From a checkpoint of a small transformer trained on Wikipedia.
Architecture: RMSNorm before each block, rotary positions, no biases in attention or MLP, untied embeddings.
Each number is 200 + 30 x the weight over its row's rms, rounded and kept within 0 to 999. Layers, rows and columns count from 0. The size before them is the row's rms in percent of the matrix's.

# gate: layer 3 MLP gate, 256x96, rms 0.259, rows 124-147, columns 0-95
# up: layer 3 MLP up, 256x96, rms 0.247, rows 124-147, columns 0-95
# down: layer 3 MLP down (transposed), 256x96, rms 0.123, rows 124-147, columns 0-95
gate124,113,198,209,212,209,240,235,223,192,214,195,213,213,165,197,225,205,148,217,147,184,230,239,213,192,143,205,209,191,209,220,189,201,260,240,207,242,211,216,222,206,203,200,223,217,223,135,183,219,207,130,142,242,209,220,176,227,203,214,178,195,236,212,238,179,167,188,159,210,224,212,160,207,194,269,242,208,209,193,226,203,165,170,235,209,241,188,221,240,195,141,195,132,111,190,230,208
up124,107,204,190,249,175,162,203,189,241,220,183,173,203,224,231,183,155,240,178,259,270,229,200,205,187,163,228,168,227,134,205,247,211,168,165,167,189,188,156,190,193,237,160,185,230,180,196,144,214,170,201,169,188,211,203,218,158,206,156,190,201,205,186,232,190,196,210,195,202,276,242,200,167,209,206,231,191,187,151,200,194,201,186,267,218,231,233,175,205,211,228,120,210,222,147,181,202
down124,101,248,205,163,279,176,164,227,200,191,146,194,216,225,212,141,208,209,179,246,179,130,188,195,202,218,188,234,231,205,187,167,183,234,207,219,219,209,153,197,176,234,191,226,183,193,171,180,224,170,209,197,225,254,244,187,269,178,231,193,186,194,125,183,197,201,178,143,187,146,179,185,159,201,212,196,231,173,271,208,199,186,205,227,224,215,164,247,175,245,168,202,217,205,214,184,183
gate125,096,218,241,214,143,146,142,189,181,225,165,197,221,204,200,211,188,222,182,216,222,270,153,209,263,221,216,227,219,209,181,203,195,230,197,211,180,198,258,207,222,197,236,249,197,201,165,211,192,187,217,173,192,251,177,242,169,190,278,191,206,207,181,197,162,204,166,204,295,192,178,225,230,235,187,210,223,195,232,188,202,250,230,217,170,229,232,159,191,213,183,221,183,191,238,233,260
up125,098,105,211,171,232,181,202,208,199,172,168,221,187,232,199,167,190,216,197,201,215,200,281,210,198,155,169,234,204,243,211,167,197,230,216,208,211,197,223,197,282,218,194,187,181,157,164,183,228,154,205,249,198,210,225,238,272,214,167,169,148,165,200,259,193,189,172,204,228,218,202,171,155,209,151,199,177,189,193,184,237,206,249,219,217,206,171,218,193,216,188,178,217,184,236,223,143
down125,096,232,187,254,182,220,230,198,203,196,191,191,213,148,114,201,227,174,149,210,181,186,176,236,205,197,194,230,161,215,187,219,218,199,217,173,178,162,148,207,198,197,218,188,198,173,186,197,245,232,192,196,171,179,165,153,224,191,143,182,210,254,213,196,127,149,241,251,168,192,225,231,198,198,203,211,206,192,168,181,254,210,147,217,193,251,200,181,206,197,158,159,187,211,125,218,248
gate126,103,190,156,233,166,195,248,245,218,189,189,238,192,184,180,222,184,220,203,177,167,210,185,203,274,116,193,197,200,179,185,198,217,216,156,186,191,167,217,253,211,169,180,189,147,215,203,226,193,224,203,165,240,224,228,197,214,187,177,209,213,213,210,225,182,212,230,169,230,179,182,138,211,264,218,172,191,233,92,131,198,228,205,167,216,180,212,199,227,206,166,199,156,173,215,220,232
up126,103,179,208,197,217,156,230,155,207,216,186,153,223,196,183,241,187,167,204,181,220,215,159,149,149,196,217,227,231,233,241,176,229,214,207,222,178,202,153,273,180,133,206,184,197,185,204,226,253,133,201,187,222,239,190,238,190,219,206,194,223,173,136,187,225,206,206,231,283,221,199,226,187,252,177,157,186,209,164,219,171,150,174,213,227,199,193,194,198,203,230,165,241,182,156,198,183
down126,101,210,184,146,204,192,138,167,252,238,198,185,223,252,237,205,151,217,231,247,184,144,229,187,221,174,180,185,206,203,214,188,224,174,179,199,240,247,166,216,224,199,179,206,177,209,247,205,226,200,217,175,179,155,188,211,217,213,183,198,157,150,147,189,251,219,217,173,213,130,246,178,221,176,174,214,193,203,197,179,199,143,179,174,182,226,192,237,238,188,246,212,168,153,261,229,227
gate127,097,268,246,168,184,162,188,218,208,217,258,197,225,191,178,176,167,195,177,240,221,226,215,192,218,144,168,144,190,200,247,216,173,212,186,182,218,169,244,202,182,218,188,202,182,153,183,241,171,245,240,221,178,252,220,165,173,205,198,222,138,160,201,191,216,202,217,170,192,273,202,190,217,238,226,169,191,236,155,211,239,206,182,190,224,218,131,219,143,198,163,193,219,240,223,195,222
up127,111,155,202,178,186,181,145,210,180,165,195,252,173,205,248,218,214,211,189,163,197,193,203,244,200,204,217,182,211,192,194,194,178,226,213,212,128,177,225,224,169,168,264,224,154,191,144,182,200,161,200,182,227,254,167,261,192,166,215,212,193,254,175,211,205,217,226,144,194,224,155,195,195,189,224,237,189,244,192,139,223,222,206,193,193,156,197,277,166,172,190,176,166,198,245,240,181
down127,112,196,162,213,223,193,192,176,212,201,194,247,128,185,224,215,208,167,229,221,193,162,148,220,192,239,192,198,214,210,214,197,259,234,197,206,216,187,198,258,222,152,243,201,192,155,230,222,203,129,196,209,225,218,187,283,199,203,191,238,157,203,218,167,217,186,181,222,223,154,248,207,203,218,142,206,177,190,248,251,193,160,217,183,208,182,216,205,219,251,192,234,178,247,178,204,273
gate128,104,239,205,173,158,190,221,216,230,193,211,148,187,279,162,147,207,177,249,222,205,213,178,202,185,186,257,192,216,186,156,219,192,153,217,188,189,234,213,202,247,181,202,177,226,202,221,221,190,195,205,218,180,142,208,150,228,170,178,216,217,182,205,232,187,245,176,174,174,160,202,214,158,223,194,178,231,210,188,230,247,261,164,185,188,231,141,224,256,154,187,196,207,144,165,152,168
up128,088,263,194,200,180,218,182,165,235,188,213,173,155,204,182,146,191,168,153,240,213,159,187,198,241,225,188,288,203,169,224,204,225,185,203,227,238,245,222,168,239,201,164,193,249,191,197,138,183,234,155,159,210,216,255,223,187,220,212,193,205,234,235,196,187,151,178,158,201,214,167,181,142,175,183,127,201,198,187,182,233,203,214,187,208,136,190,166,194,198,219,220,189,213,206,173,227
down128,093,217,183,189,172,223,255,151,220,153,189,183,200,200,231,189,210,171,186,126,189,206,173,228,229,176,195,151,208,200,167,207,248,225,200,227,196,200,143,176,214,200,175,219,170,235,192,168,217,199,144,179,173,205,170,166,165,249,214,220,190,203,202,138,240,159,190,140,188,210,199,174,202,237,208,170,269,197,122,152,217,202,202,202,203,180,168,255,229,215,196,200,268,184,199,178,210
gate129,105,123,213,205,203,213,189,153,222,234,192,219,165,255,249,200,183,188,225,156,181,229,179,233,210,252,190,208,226,216,253,195,178,138,235,172,188,157,221,186,172,204,230,171,201,184,198,186,147,216,215,160,193,174,188,148,204,194,221,196,195,158,234,177,190,188,224,184,145,147,222,230,187,198,190,164,230,182,188,220,222,188,242,176,196,124,229,260,205,210,156,245,242,226,225,199,188
up129,101,190,188,198,170,219,210,215,185,197,152,208,201,202,191,195,211,163,172,199,198,217,222,172,180,196,231,194,129,203,178,211,239,227,186,264,155,212,185,179,210,201,191,220,196,172,175,153,232,217,214,244,235,195,228,151,187,199,244,202,168,156,215,206,232,195,165,238,189,149,160,206,241,179,302,196,199,168,195,187,145,183,164,130,178,163,228,238,186,268,206,200,248,211,186,165,200
down129,100,205,178,220,184,188,199,194,238,219,169,212,216,200,232,234,163,202,184,244,192,136,196,231,155,129,195,199,183,176,219,247,168,238,212,225,230,207,221,245,225,205,179,199,273,208,248,251,216,242,166,181,198,191,210,219,246,232,219,235,211,218,195,207,197,197,218,224,191,179,216,185,221,143,172,182,204,122,161,218,208,184,195,236,199,198,186,146,240,208,172,262,268,200,203,218,151
gate130,095,147,192,245,225,184,212,211,242,218,226,176,189,193,201,194,198,165,191,200,201,157,221,269,192,246,237,250,258,227,271,199,233,177,213,178,185,160,173,194,211,211,210,184,203,231,212,181,231,243,221,225,223,195,214,262,176,186,239,229,178,172,233,223,151,187,179,194,169,165,212,200,144,222,127,186,228,175,172,250,237,206,181,203,248,198,184,243,180,212,189,216,139,197,185,217,163
up130,099,135,243,190,159,235,181,213,150,226,207,146,170,167,188,256,189,218,264,272,179,230,187,200,218,204,215,230,180,183,242,180,213,232,184,255,150,177,203,251,185,196,242,210,193,169,187,197,174,191,223,161,224,178,247,215,181,231,216,186,212,243,195,242,216,208,175,157,180,240,182,242,235,208,192,174,181,185,233,207,244,197,158,227,197,152,213,186,185,180,182,179,172,153,233,198,165
down130,100,206,203,195,235,194,221,180,217,152,173,237,211,231,198,223,219,170,168,176,234,246,179,175,143,197,211,213,243,245,170,164,181,193,169,189,169,180,169,253,232,183,210,213,237,204,224,217,198,226,142,173,217,186,166,194,202,219,256,207,205,232,185,176,213,180,263,207,169,202,193,161,194,199,227,186,193,221,178,183,163,260,142,182,229,264,227,259,189,225,140,126,214,165,209,215,214
gate131,107,242,157,215,204,209,195,216,219,140,174,173,184,241,161,216,204,215,160,197,219,200,223,175,189,223,223,209,158,194,144,167,184,218,129,229,217,241,158,216,179,243,240,226,198,242,253,182,239,240,190,191,203,120,203,192,196,193,143,208,147,181,218,204,187,185,163,218,233,186,221,213,226,204,199,218,194,179,229,207,260,170,265,162,208,233,200,228,223,162,192,184,249,214,196,242,170
up131,105,188,199,195,271,239,148,149,235,217,256,227,145,196,188,194,228,184,158,194,189,170,250,172,178,197,251,237,225,202,176,216,177,214,196,188,194,170,214,218,177,241,143,204,186,186,221,211,223,163,217,264,191,200,154,226,156,251,242,191,230,202,195,187,220,215,224,172,167,176,195,203,181,180,171,197,228,213,217,151,222,221,233,162,193,209,210,262,237,186,152,241,222,192,249,153,185
down131,111,132,222,220,162,257,253,242,188,180,201,152,170,185,204,169,172,243,151,185,157,194,201,258,200,206,188,143,173,212,172,156,184,169,166,213,206,182,237,187,174,167,184,237,200,186,168,213,230,194,204,173,161,188,205,231,197,162,192,151,171,178,190,173,169,199,209,228,245,219,200,154,199,179,147,155,224,200,236,201,197,130,184,181,215,174,204,182,205,182,187,174,174,249,152,238,229
gate132,101,245,190,207,225,208,224,205,222,237,242,151,200,221,208,179,193,257,196,205,148,183,184,202,193,221,156,149,209,216,197,182,216,184,185,221,192,212,169,163,196,223,203,173,196,228,125,180,244,281,248,212,201,200,223,201,247,240,252,212,180,149,230,214,180,187,187,230,147,233,183,210,160,163,177,200,276,180,217,195,182,209,212,136,175,176,227,148,168,183,213,188,154,216,215,202,215
up132,090,236,196,240,193,159,195,199,209,202,177,179,155,175,191,204,177,187,262,209,270,196,205,210,175,200,168,195,258,195,251,229,254,216,169,199,209,197,134,231,203,192,228,219,205,192,155,185,235,220,175,272,156,193,262,165,202,170,203,207,206,164,175,187,175,164,204,200,211,184,152,164,193,261,170,131,171,153,195,196,202,169,206,211,146,177,182,174,219,239,208,198,166,201,238,216,178
down132,098,154,227,133,162,224,169,182,171,178,195,159,207,223,233,235,172,241,254,211,203,212,206,191,208,241,214,216,208,187,208,219,225,169,153,247,220,212,235,200,167,155,200,202,196,199,163,199,253,214,163,184,214,184,177,245,240,198,231,234,228,198,147,191,191,231,223,216,152,228,172,221,209,227,138,196,154,243,199,203,165,209,242,191,154,218,197,281,215,205,195,182,242,188,216,164,257
gate133,106,214,193,225,189,196,202,256,192,248,236,191,237,173,234,276,192,168,204,166,214,156,182,207,184,185,225,187,231,194,163,222,217,166,199,236,144,247,188,197,180,249,193,177,254,218,197,226,252,230,143,165,207,175,164,206,214,225,162,220,215,170,179,149,161,211,182,193,172,231,198,223,90,175,222,203,196,224,194,218,219,168,218,192,173,205,245,173,250,208,179,221,211,210,216,217,207
up133,104,208,196,231,210,151,172,239,220,190,197,201,217,222,178,229,167,219,214,199,133,210,186,206,248,174,165,203,177,141,191,248,215,231,157,217,195,232,216,211,181,253,231,238,194,229,187,177,223,192,214,213,217,266,221,217,224,212,233,190,208,221,191,204,254,195,205,254,148,163,264,197,224,231,197,258,261,215,199,187,175,235,243,223,162,228,207,166,134,189,202,199,190,163,179,252,189
down133,102,182,151,179,251,244,220,243,200,196,198,198,176,196,210,197,225,199,190,209,220,262,193,186,213,141,160,151,188,231,215,241,255,166,195,230,204,208,206,238,202,207,238,191,188,162,185,205,238,191,237,156,230,162,151,205,201,248,190,205,205,219,240,212,236,203,240,162,184,205,139,223,176,183,215,204,215,166,195,236,202,259,143,201,255,173,187,145,174,215,169,196,189,189,136,255,203
gate134,100,188,200,140,239,221,174,215,174,196,167,203,262,222,177,189,155,103,220,178,197,162,206,218,178,239,215,158,190,214,186,234,219,174,224,176,218,192,182,178,219,237,168,248,177,172,232,150,190,231,180,233,222,195,171,222,166,203,220,219,171,140,202,221,222,171,191,198,131,169,226,230,206,224,252,207,182,187,200,222,195,188,134,212,184,172,182,182,236,226,143,146,218,186,226,200,183
up134,094,208,254,206,222,201,165,236,194,193,125,171,247,230,164,170,192,191,191,205,227,172,176,218,216,231,222,212,175,197,169,247,223,171,247,203,216,197,192,188,223,222,189,177,223,241,158,263,252,213,240,195,221,198,252,194,210,155,215,206,240,135,224,236,174,173,213,212,197,192,196,179,196,213,245,198,183,203,295,222,216,161,192,222,135,188,183,177,246,256,201,201,191,165,203,178,190
down134,101,197,228,242,186,215,172,232,219,219,220,220,164,228,177,156,246,195,186,243,252,224,167,178,255,159,226,219,194,269,241,236,167,183,209,206,210,207,206,241,216,155,188,175,207,266,218,216,235,233,263,186,221,242,179,216,184,165,167,173,233,225,210,139,153,222,236,221,203,217,190,213,215,186,215,241,239,206,177,218,184,165,269,232,202,201,206,191,264,199,212,199,238,183,198,210,213
gate135,107,200,209,214,224,185,200,191,185,187,171,164,243,223,206,172,200,189,173,185,172,196,206,231,166,207,178,181,182,195,168,170,179,196,226,200,214,214,170,243,233,179,253,202,197,216,160,138,234,204,200,176,200,210,194,185,202,182,242,189,149,223,186,59,215,192,179,208,206,109,206,228,178,248,156,237,189,221,242,275,160,177,219,223,183,173,222,192,198,200,223,190,201,213,193,200,170
up135,095,208,195,213,195,204,138,184,188,194,242,209,233,201,183,245,184,205,204,175,260,204,195,186,208,183,213,210,244,192,221,208,195,224,222,173,243,183,190,195,210,215,238,170,181,193,226,204,151,161,219,208,146,152,206,194,185,177,242,231,238,152,196,261,211,228,234,218,212,222,282,152,219,186,184,169,237,218,225,285,209,167,159,210,203,175,177,157,210,268,174,194,222,217,217,135,209
down135,094,112,174,148,222,201,220,180,262,208,181,144,218,237,226,182,210,219,232,183,233,191,211,219,174,219,174,206,207,176,155,190,272,166,236,198,170,204,222,176,167,181,194,223,194,131,191,203,200,167,212,200,216,184,177,206,214,215,199,218,185,200,196,181,129,161,155,169,217,193,197,209,174,171,209,179,246,206,152,225,272,244,206,253,213,182,217,229,197,197,188,241,157,156,187,199,235
gate136,100,226,214,184,217,188,228,185,233,190,261,196,157,242,234,210,260,210,169,255,173,185,238,220,217,174,170,164,184,168,174,190,196,195,214,162,209,153,181,199,170,237,203,207,219,181,160,201,231,223,193,227,128,205,236,254,174,166,159,227,198,206,217,228,248,169,171,172,202,232,161,187,240,141,209,217,223,206,251,158,224,164,213,189,176,154,230,237,189,214,196,163,177,209,224,198,134
up136,107,222,207,236,200,172,172,196,220,241,176,193,145,198,220,213,236,261,174,178,217,214,211,219,136,271,202,156,174,170,143,150,171,199,185,179,222,225,207,146,208,231,163,199,189,183,145,231,229,239,221,189,162,216,227,199,172,196,228,186,198,196,159,228,267,167,220,179,146,206,176,186,187,182,200,189,232,182,199,150,153,222,240,152,177,173,193,188,176,218,205,188,203,229,165,216,147
down136,107,215,171,247,203,216,185,214,185,173,201,192,202,239,130,210,223,171,215,203,163,220,208,182,203,194,203,159,222,166,219,161,193,178,205,238,203,193,139,204,247,187,267,201,204,222,173,202,187,225,228,221,174,206,210,226,215,193,189,219,161,243,213,228,217,229,240,175,190,184,228,184,171,283,152,174,217,213,274,136,191,156,157,159,192,220,229,224,272,193,187,209,219,202,224,219,140
gate137,092,198,207,197,185,212,195,216,167,231,197,186,189,174,167,198,192,203,209,157,229,218,205,169,164,211,217,197,212,215,204,247,162,244,208,240,212,186,188,187,179,210,150,204,167,224,135,168,209,181,191,224,273,206,261,223,161,234,164,179,186,226,202,222,218,189,221,118,173,164,232,242,183,187,148,184,256,230,191,133,190,222,296,233,191,196,153,175,211,217,210,183,204,205,179,232,181
up137,095,191,229,197,254,218,172,185,203,207,191,176,203,204,164,224,166,211,199,204,160,210,219,165,189,249,164,138,180,144,211,175,173,142,184,159,238,191,215,171,267,155,195,213,194,224,209,213,177,156,177,173,195,207,203,127,226,201,218,222,159,187,225,153,202,167,214,149,245,184,188,242,193,239,197,212,230,168,256,187,213,177,163,204,211,236,271,215,150,174,181,183,191,149,198,209,215
down137,096,244,254,197,322,202,209,223,225,201,219,199,197,231,198,168,192,236,242,229,185,194,227,243,239,161,200,237,204,206,183,160,212,201,182,173,223,195,191,183,267,191,245,199,179,193,196,185,203,201,212,255,219,206,210,211,207,208,241,194,161,154,207,194,201,142,214,174,221,162,254,177,172,200,198,202,161,195,164,210,175,196,187,179,203,219,216,187,176,155,160,118,226,225,147,179,209
gate138,097,186,210,197,203,245,218,193,202,175,183,255,169,191,207,192,200,180,214,167,219,166,217,175,203,213,190,134,178,249,235,133,156,179,175,227,200,196,168,194,218,201,194,209,199,238,192,179,233,182,197,178,167,167,189,213,266,212,243,199,156,175,199,226,217,106,190,229,198,155,171,166,214,200,223,173,224,220,230,176,171,102,184,197,204,201,187,249,223,171,188,161,247,184,255,210,186
up138,095,207,209,204,194,218,143,244,191,181,216,192,240,237,233,242,252,145,228,183,186,194,209,172,215,268,235,189,281,226,162,223,229,192,182,230,155,197,142,178,242,145,167,173,205,187,211,241,206,177,225,219,234,182,161,219,181,216,204,193,191,217,181,180,222,184,168,177,178,173,200,223,214,186,198,222,180,140,245,246,225,223,242,189,233,225,228,234,190,229,206,267,177,236,185,185,200
down138,105,205,196,166,221,146,231,183,215,192,244,242,192,197,171,186,195,178,198,206,179,247,277,203,200,202,198,215,245,194,210,269,179,220,189,205,222,156,159,182,212,200,167,144,208,144,240,180,151,219,199,210,261,248,204,182,223,217,234,187,240,251,212,201,197,217,234,197,231,192,246,245,201,244,258,254,228,175,148,238,200,224,252,180,232,215,190,194,207,176,224,222,212,208,199,178,224
gate139,097,176,214,236,232,178,169,209,124,213,162,208,197,127,170,206,204,233,211,230,230,220,219,188,228,183,207,183,188,173,175,175,170,190,161,166,196,176,185,252,126,185,187,181,162,174,180,236,171,185,203,181,176,181,187,157,165,248,191,141,176,190,216,213,202,211,157,163,177,228,238,135,199,192,180,224,158,207,226,187,201,151,181,224,198,235,262,190,200,162,227,232,157,164,167,218,213
up139,098,232,210,214,152,204,231,198,178,217,201,200,201,156,247,215,194,156,204,223,224,143,190,208,218,176,156,231,190,184,234,175,253,193,188,195,217,218,208,161,212,233,228,195,169,190,290,178,147,197,248,169,200,187,230,231,160,201,176,181,219,203,191,243,181,195,221,130,149,189,234,222,196,200,187,168,288,172,178,190,230,182,198,170,196,253,241,236,193,169,189,172,206,236,174,172,237
down139,094,230,211,178,194,183,151,223,203,220,169,212,135,189,226,210,181,225,192,185,212,215,176,190,179,230,209,225,200,153,208,173,161,216,189,212,177,221,159,161,229,182,243,216,155,198,204,280,164,205,209,205,142,224,235,177,268,235,187,190,177,214,218,266,238,184,191,204,219,193,248,188,227,167,201,207,163,193,237,160,230,147,161,208,182,180,215,195,198,180,158,197,120,214,153,256,206
gate140,110,177,184,183,225,224,179,205,283,168,228,157,190,209,193,189,170,193,212,210,190,193,214,194,238,211,193,145,209,194,201,218,156,176,186,176,162,174,226,221,236,213,151,153,224,202,213,164,192,184,175,187,205,188,200,272,235,166,199,239,181,200,206,212,157,187,205,227,171,141,138,152,193,187,233,210,210,231,236,216,243,180,263,164,284,158,205,196,180,202,166,214,216,208,218,195,134
up140,102,193,141,236,181,212,235,236,209,249,234,147,185,175,264,157,220,152,178,220,241,187,184,144,262,241,148,199,198,197,236,215,194,197,231,195,190,221,197,154,197,188,174,183,187,136,208,157,195,185,202,160,217,175,145,157,181,195,214,207,131,228,189,180,195,232,193,170,247,196,217,188,194,210,186,179,162,227,210,173,156,240,182,263,197,227,224,240,200,207,197,185,199,209,233,224,202
down140,098,231,207,184,182,160,133,201,175,200,252,188,238,201,164,190,223,193,258,181,182,134,166,255,195,260,183,190,237,221,194,235,214,170,205,221,238,162,200,165,256,172,242,197,211,164,216,177,228,176,180,195,261,215,234,197,177,189,226,216,156,195,189,179,182,187,192,180,211,187,165,217,188,196,257,183,219,190,210,260,194,166,184,147,157,160,208,192,201,206,159,258,223,171,213,242,225
gate141,098,174,207,196,194,226,181,191,242,203,206,177,191,170,166,193,174,187,160,206,241,152,223,180,214,200,213,135,204,178,166,199,165,210,154,235,213,188,239,167,169,261,180,231,228,209,196,159,166,122,162,228,164,234,190,194,199,208,239,227,186,179,250,227,173,260,213,217,206,242,175,197,193,158,201,192,194,210,172,203,197,249,278,197,189,206,185,200,188,232,202,154,241,207,269,159,242
up141,095,211,193,228,229,188,196,140,172,232,223,180,162,201,203,110,176,201,213,159,216,165,224,148,195,151,178,213,239,214,137,229,190,192,191,157,188,128,175,238,196,188,181,214,194,237,183,176,192,229,202,161,250,164,147,143,257,271,155,200,187,184,176,195,203,187,200,224,172,178,181,195,171,226,178,241,190,218,224,183,176,244,207,179,208,204,186,172,207,223,182,161,218,204,230,227,182
down141,103,244,178,238,230,183,191,241,153,164,196,182,137,233,157,214,162,169,221,210,227,208,174,270,208,188,232,175,238,233,184,212,225,230,182,197,244,182,176,179,161,226,231,182,220,125,191,198,226,175,172,147,166,212,229,246,211,212,140,161,174,132,192,209,193,172,207,197,202,218,170,220,192,182,240,156,213,260,185,179,190,154,198,247,171,177,178,181,172,204,219,195,182,195,179,218,186
gate142,101,194,179,155,232,205,254,196,198,206,174,189,197,168,212,161,157,225,204,198,140,199,195,262,180,221,217,193,219,207,196,184,196,200,221,159,163,204,254,182,194,165,160,115,183,154,108,260,205,200,200,215,172,203,219,168,186,211,156,181,261,144,163,184,200,224,160,231,182,197,238,150,179,186,153,199,204,206,194,176,173,182,176,252,180,190,209,210,166,183,222,217,219,217,216,205,173
up142,096,203,180,154,175,228,217,213,221,196,221,189,169,197,231,206,162,198,231,200,127,266,187,265,201,229,228,203,246,167,186,208,211,142,166,185,186,216,187,196,206,203,176,178,258,183,161,190,188,230,201,223,177,244,226,224,193,217,160,167,171,235,216,213,245,209,136,255,218,184,230,142,153,183,208,239,188,235,216,154,168,209,223,233,234,186,236,218,206,205,192,228,244,164,212,147,212
down142,095,210,187,145,188,195,207,221,270,185,136,188,192,184,240,249,215,199,161,182,206,201,133,198,190,211,187,158,228,226,186,193,202,136,207,215,171,229,200,161,162,204,152,209,174,158,241,192,207,196,168,198,240,207,210,151,164,224,197,184,196,128,167,226,155,202,193,180,183,182,196,197,229,228,202,259,190,238,210,151,220,138,175,219,169,162,209,180,173,189,239,257,168,229,196,176,199
gate143,112,227,201,209,211,222,151,185,197,220,194,224,153,180,201,215,247,185,214,249,228,190,199,243,202,187,206,241,167,163,228,246,220,198,203,212,196,156,200,179,258,194,241,207,218,205,225,240,154,155,200,206,152,189,193,183,153,172,205,201,200,222,133,195,179,178,218,157,192,232,175,215,180,227,162,200,216,246,151,207,248,208,233,203,177,256,176,242,174,138,198,102,180,203,220,186,230
up143,104,164,198,209,225,204,187,209,185,138,210,184,207,170,211,262,167,196,235,205,205,246,206,196,218,230,184,184,206,166,169,187,234,158,180,176,244,207,254,231,209,216,160,192,237,206,171,222,212,170,217,180,244,239,153,240,219,213,233,178,197,223,169,208,222,248,152,188,222,173,199,215,218,206,186,128,143,118,270,178,179,170,201,156,172,223,180,189,212,158,203,247,212,164,213,187,197
down143,102,226,230,210,148,206,165,214,117,216,199,155,256,183,196,170,230,178,174,209,208,196,168,216,180,201,178,173,236,214,179,200,171,230,176,224,204,196,163,230,185,222,222,225,207,209,190,175,220,217,216,195,242,179,169,138,160,170,150,212,237,168,164,238,185,206,124,238,202,150,141,198,205,208,189,188,226,226,142,190,239,232,233,178,241,166,246,214,148,237,197,231,182,199,186,195,215
gate144,087,191,196,197,194,192,241,230,250,214,223,156,173,166,164,190,190,236,254,177,175,189,204,182,236,151,230,240,227,199,221,214,141,224,156,209,237,177,140,196,225,268,165,200,170,193,204,151,220,175,180,223,207,187,224,147,251,217,191,194,167,235,177,207,190,161,208,164,187,210,206,194,182,218,247,228,203,239,176,197,185,190,163,137,238,171,217,222,178,196,239,245,217,191,251,162,251
up144,096,264,211,220,206,200,203,145,203,192,204,207,204,189,230,181,214,176,226,180,159,194,170,200,184,198,166,214,274,187,205,237,207,217,158,214,158,236,189,203,213,218,219,177,217,219,223,217,178,138,314,164,196,161,224,195,200,161,144,164,174,228,185,173,175,178,198,183,214,217,204,227,178,138,168,165,205,221,219,172,249,199,163,219,203,203,161,187,156,205,190,234,235,242,212,237,246
down144,096,172,178,174,151,222,267,176,244,165,211,181,212,191,221,175,187,207,248,243,153,205,241,202,188,184,194,155,228,236,181,206,205,150,200,160,174,176,156,154,179,201,227,158,203,209,242,200,116,227,214,193,202,201,239,243,234,219,168,179,260,237,152,199,188,216,207,175,232,183,256,176,206,212,226,194,198,219,170,242,201,221,160,146,178,221,239,182,171,199,148,225,209,201,203,186,210
gate145,103,210,161,198,216,202,211,225,159,226,211,162,238,212,212,162,189,166,166,235,266,204,196,165,210,203,185,150,200,147,205,209,180,192,236,143,215,219,193,200,191,181,201,221,206,200,135,184,265,169,206,197,201,149,202,225,247,225,200,214,184,176,161,225,157,215,191,198,150,244,190,220,249,191,212,150,233,215,213,231,215,152,277,234,205,174,213,198,217,226,223,231,233,130,193,149,213
up145,094,240,215,202,204,171,198,230,168,203,196,199,173,212,168,175,168,173,193,222,178,151,274,188,182,235,188,197,223,187,250,151,195,166,238,140,230,226,132,167,249,216,211,166,195,183,230,208,194,153,201,268,234,177,208,193,240,233,238,173,217,233,220,228,211,224,187,192,149,170,134,189,191,221,237,176,160,237,166,210,173,221,176,196,182,206,252,149,166,192,190,182,213,168,212,213,192
down145,097,227,255,214,162,189,217,165,198,103,196,204,213,164,213,149,217,185,174,184,200,187,243,260,203,136,176,224,208,171,201,240,176,217,251,224,169,200,209,140,174,231,152,241,224,203,159,199,148,177,251,215,198,201,221,220,231,169,182,205,154,164,233,195,184,214,191,191,175,182,145,244,197,149,217,199,241,230,216,209,153,214,219,197,200,217,192,215,178,181,157,180,198,165,196,214,213
gate146,100,214,223,191,237,149,234,167,200,217,179,168,199,156,244,200,224,165,221,151,169,137,216,209,187,200,196,197,180,167,170,174,248,223,186,226,224,198,172,199,218,205,194,186,215,157,235,199,178,269,202,201,181,227,213,156,203,179,171,178,176,200,194,200,223,145,201,212,183,192,228,120,189,199,251,180,122,231,196,231,164,188,168,152,169,216,182,186,187,218,201,133,158,203,179,137,169
up146,110,205,187,222,185,265,168,141,233,182,144,243,251,171,206,179,179,167,152,197,158,180,151,189,195,143,227,225,258,253,130,199,153,210,198,168,170,186,221,205,175,221,196,222,197,155,208,206,190,199,169,232,203,170,193,141,199,198,249,226,179,182,224,205,189,216,150,231,157,246,208,245,174,208,201,253,174,192,191,239,199,226,217,174,165,192,232,168,194,184,237,197,196,213,207,208,204
down146,109,173,169,161,212,186,210,142,176,207,205,204,203,220,218,207,205,154,175,183,193,229,129,207,192,237,189,179,162,172,259,233,211,185,97,263,228,217,167,229,216,188,242,166,201,210,238,194,211,244,206,201,181,188,205,206,196,179,189,152,196,228,166,201,258,223,194,187,227,230,225,143,212,167,253,226,234,228,187,215,215,240,152,174,166,210,207,187,171,211,231,193,178,180,258,202,179
gate147,096,189,183,248,212,242,195,204,166,196,221,191,202,231,204,181,191,220,185,226,270,213,226,235,211,290,248,242,209,232,216,165,145,119,208,247,198,222,206,221,203,311,170,184,161,195,248,196,178,203,233,166,179,167,169,200,190,170,207,216,213,196,194,175,178,141,191,224,170,213,245,231,200,179,206,189,212,224,213,201,177,205,211,229,203,165,143,182,209,197,219,205,178,223,191,203,209
up147,094,203,199,167,202,218,255,184,145,186,241,250,166,177,190,200,195,213,183,165,199,205,198,231,152,198,154,196,244,156,196,202,166,207,212,206,192,213,182,164,225,188,158,142,204,255,160,243,232,198,195,212,146,141,205,212,200,242,208,184,220,155,153,136,175,170,161,234,257,200,198,216,179,204,227,203,173,176,132,221,189,218,240,180,230,241,202,213,219,153,164,202,214,172,162,219,217
down147,094,153,220,205,225,217,214,209,171,193,144,150,202,183,237,176,198,159,164,232,171,183,197,191,219,242,190,182,238,237,181,176,178,229,201,215,161,194,256,236,218,232,165,238,210,164,158,181,143,187,218,153,229,188,197,150,222,169,165,200,174,189,158,190,238,205,206,202,201,233,182,210,158,217,130,169,204,225,141,213,168,248,214,226,178,240,206,233,239,272,224,199,186,236,229,191,203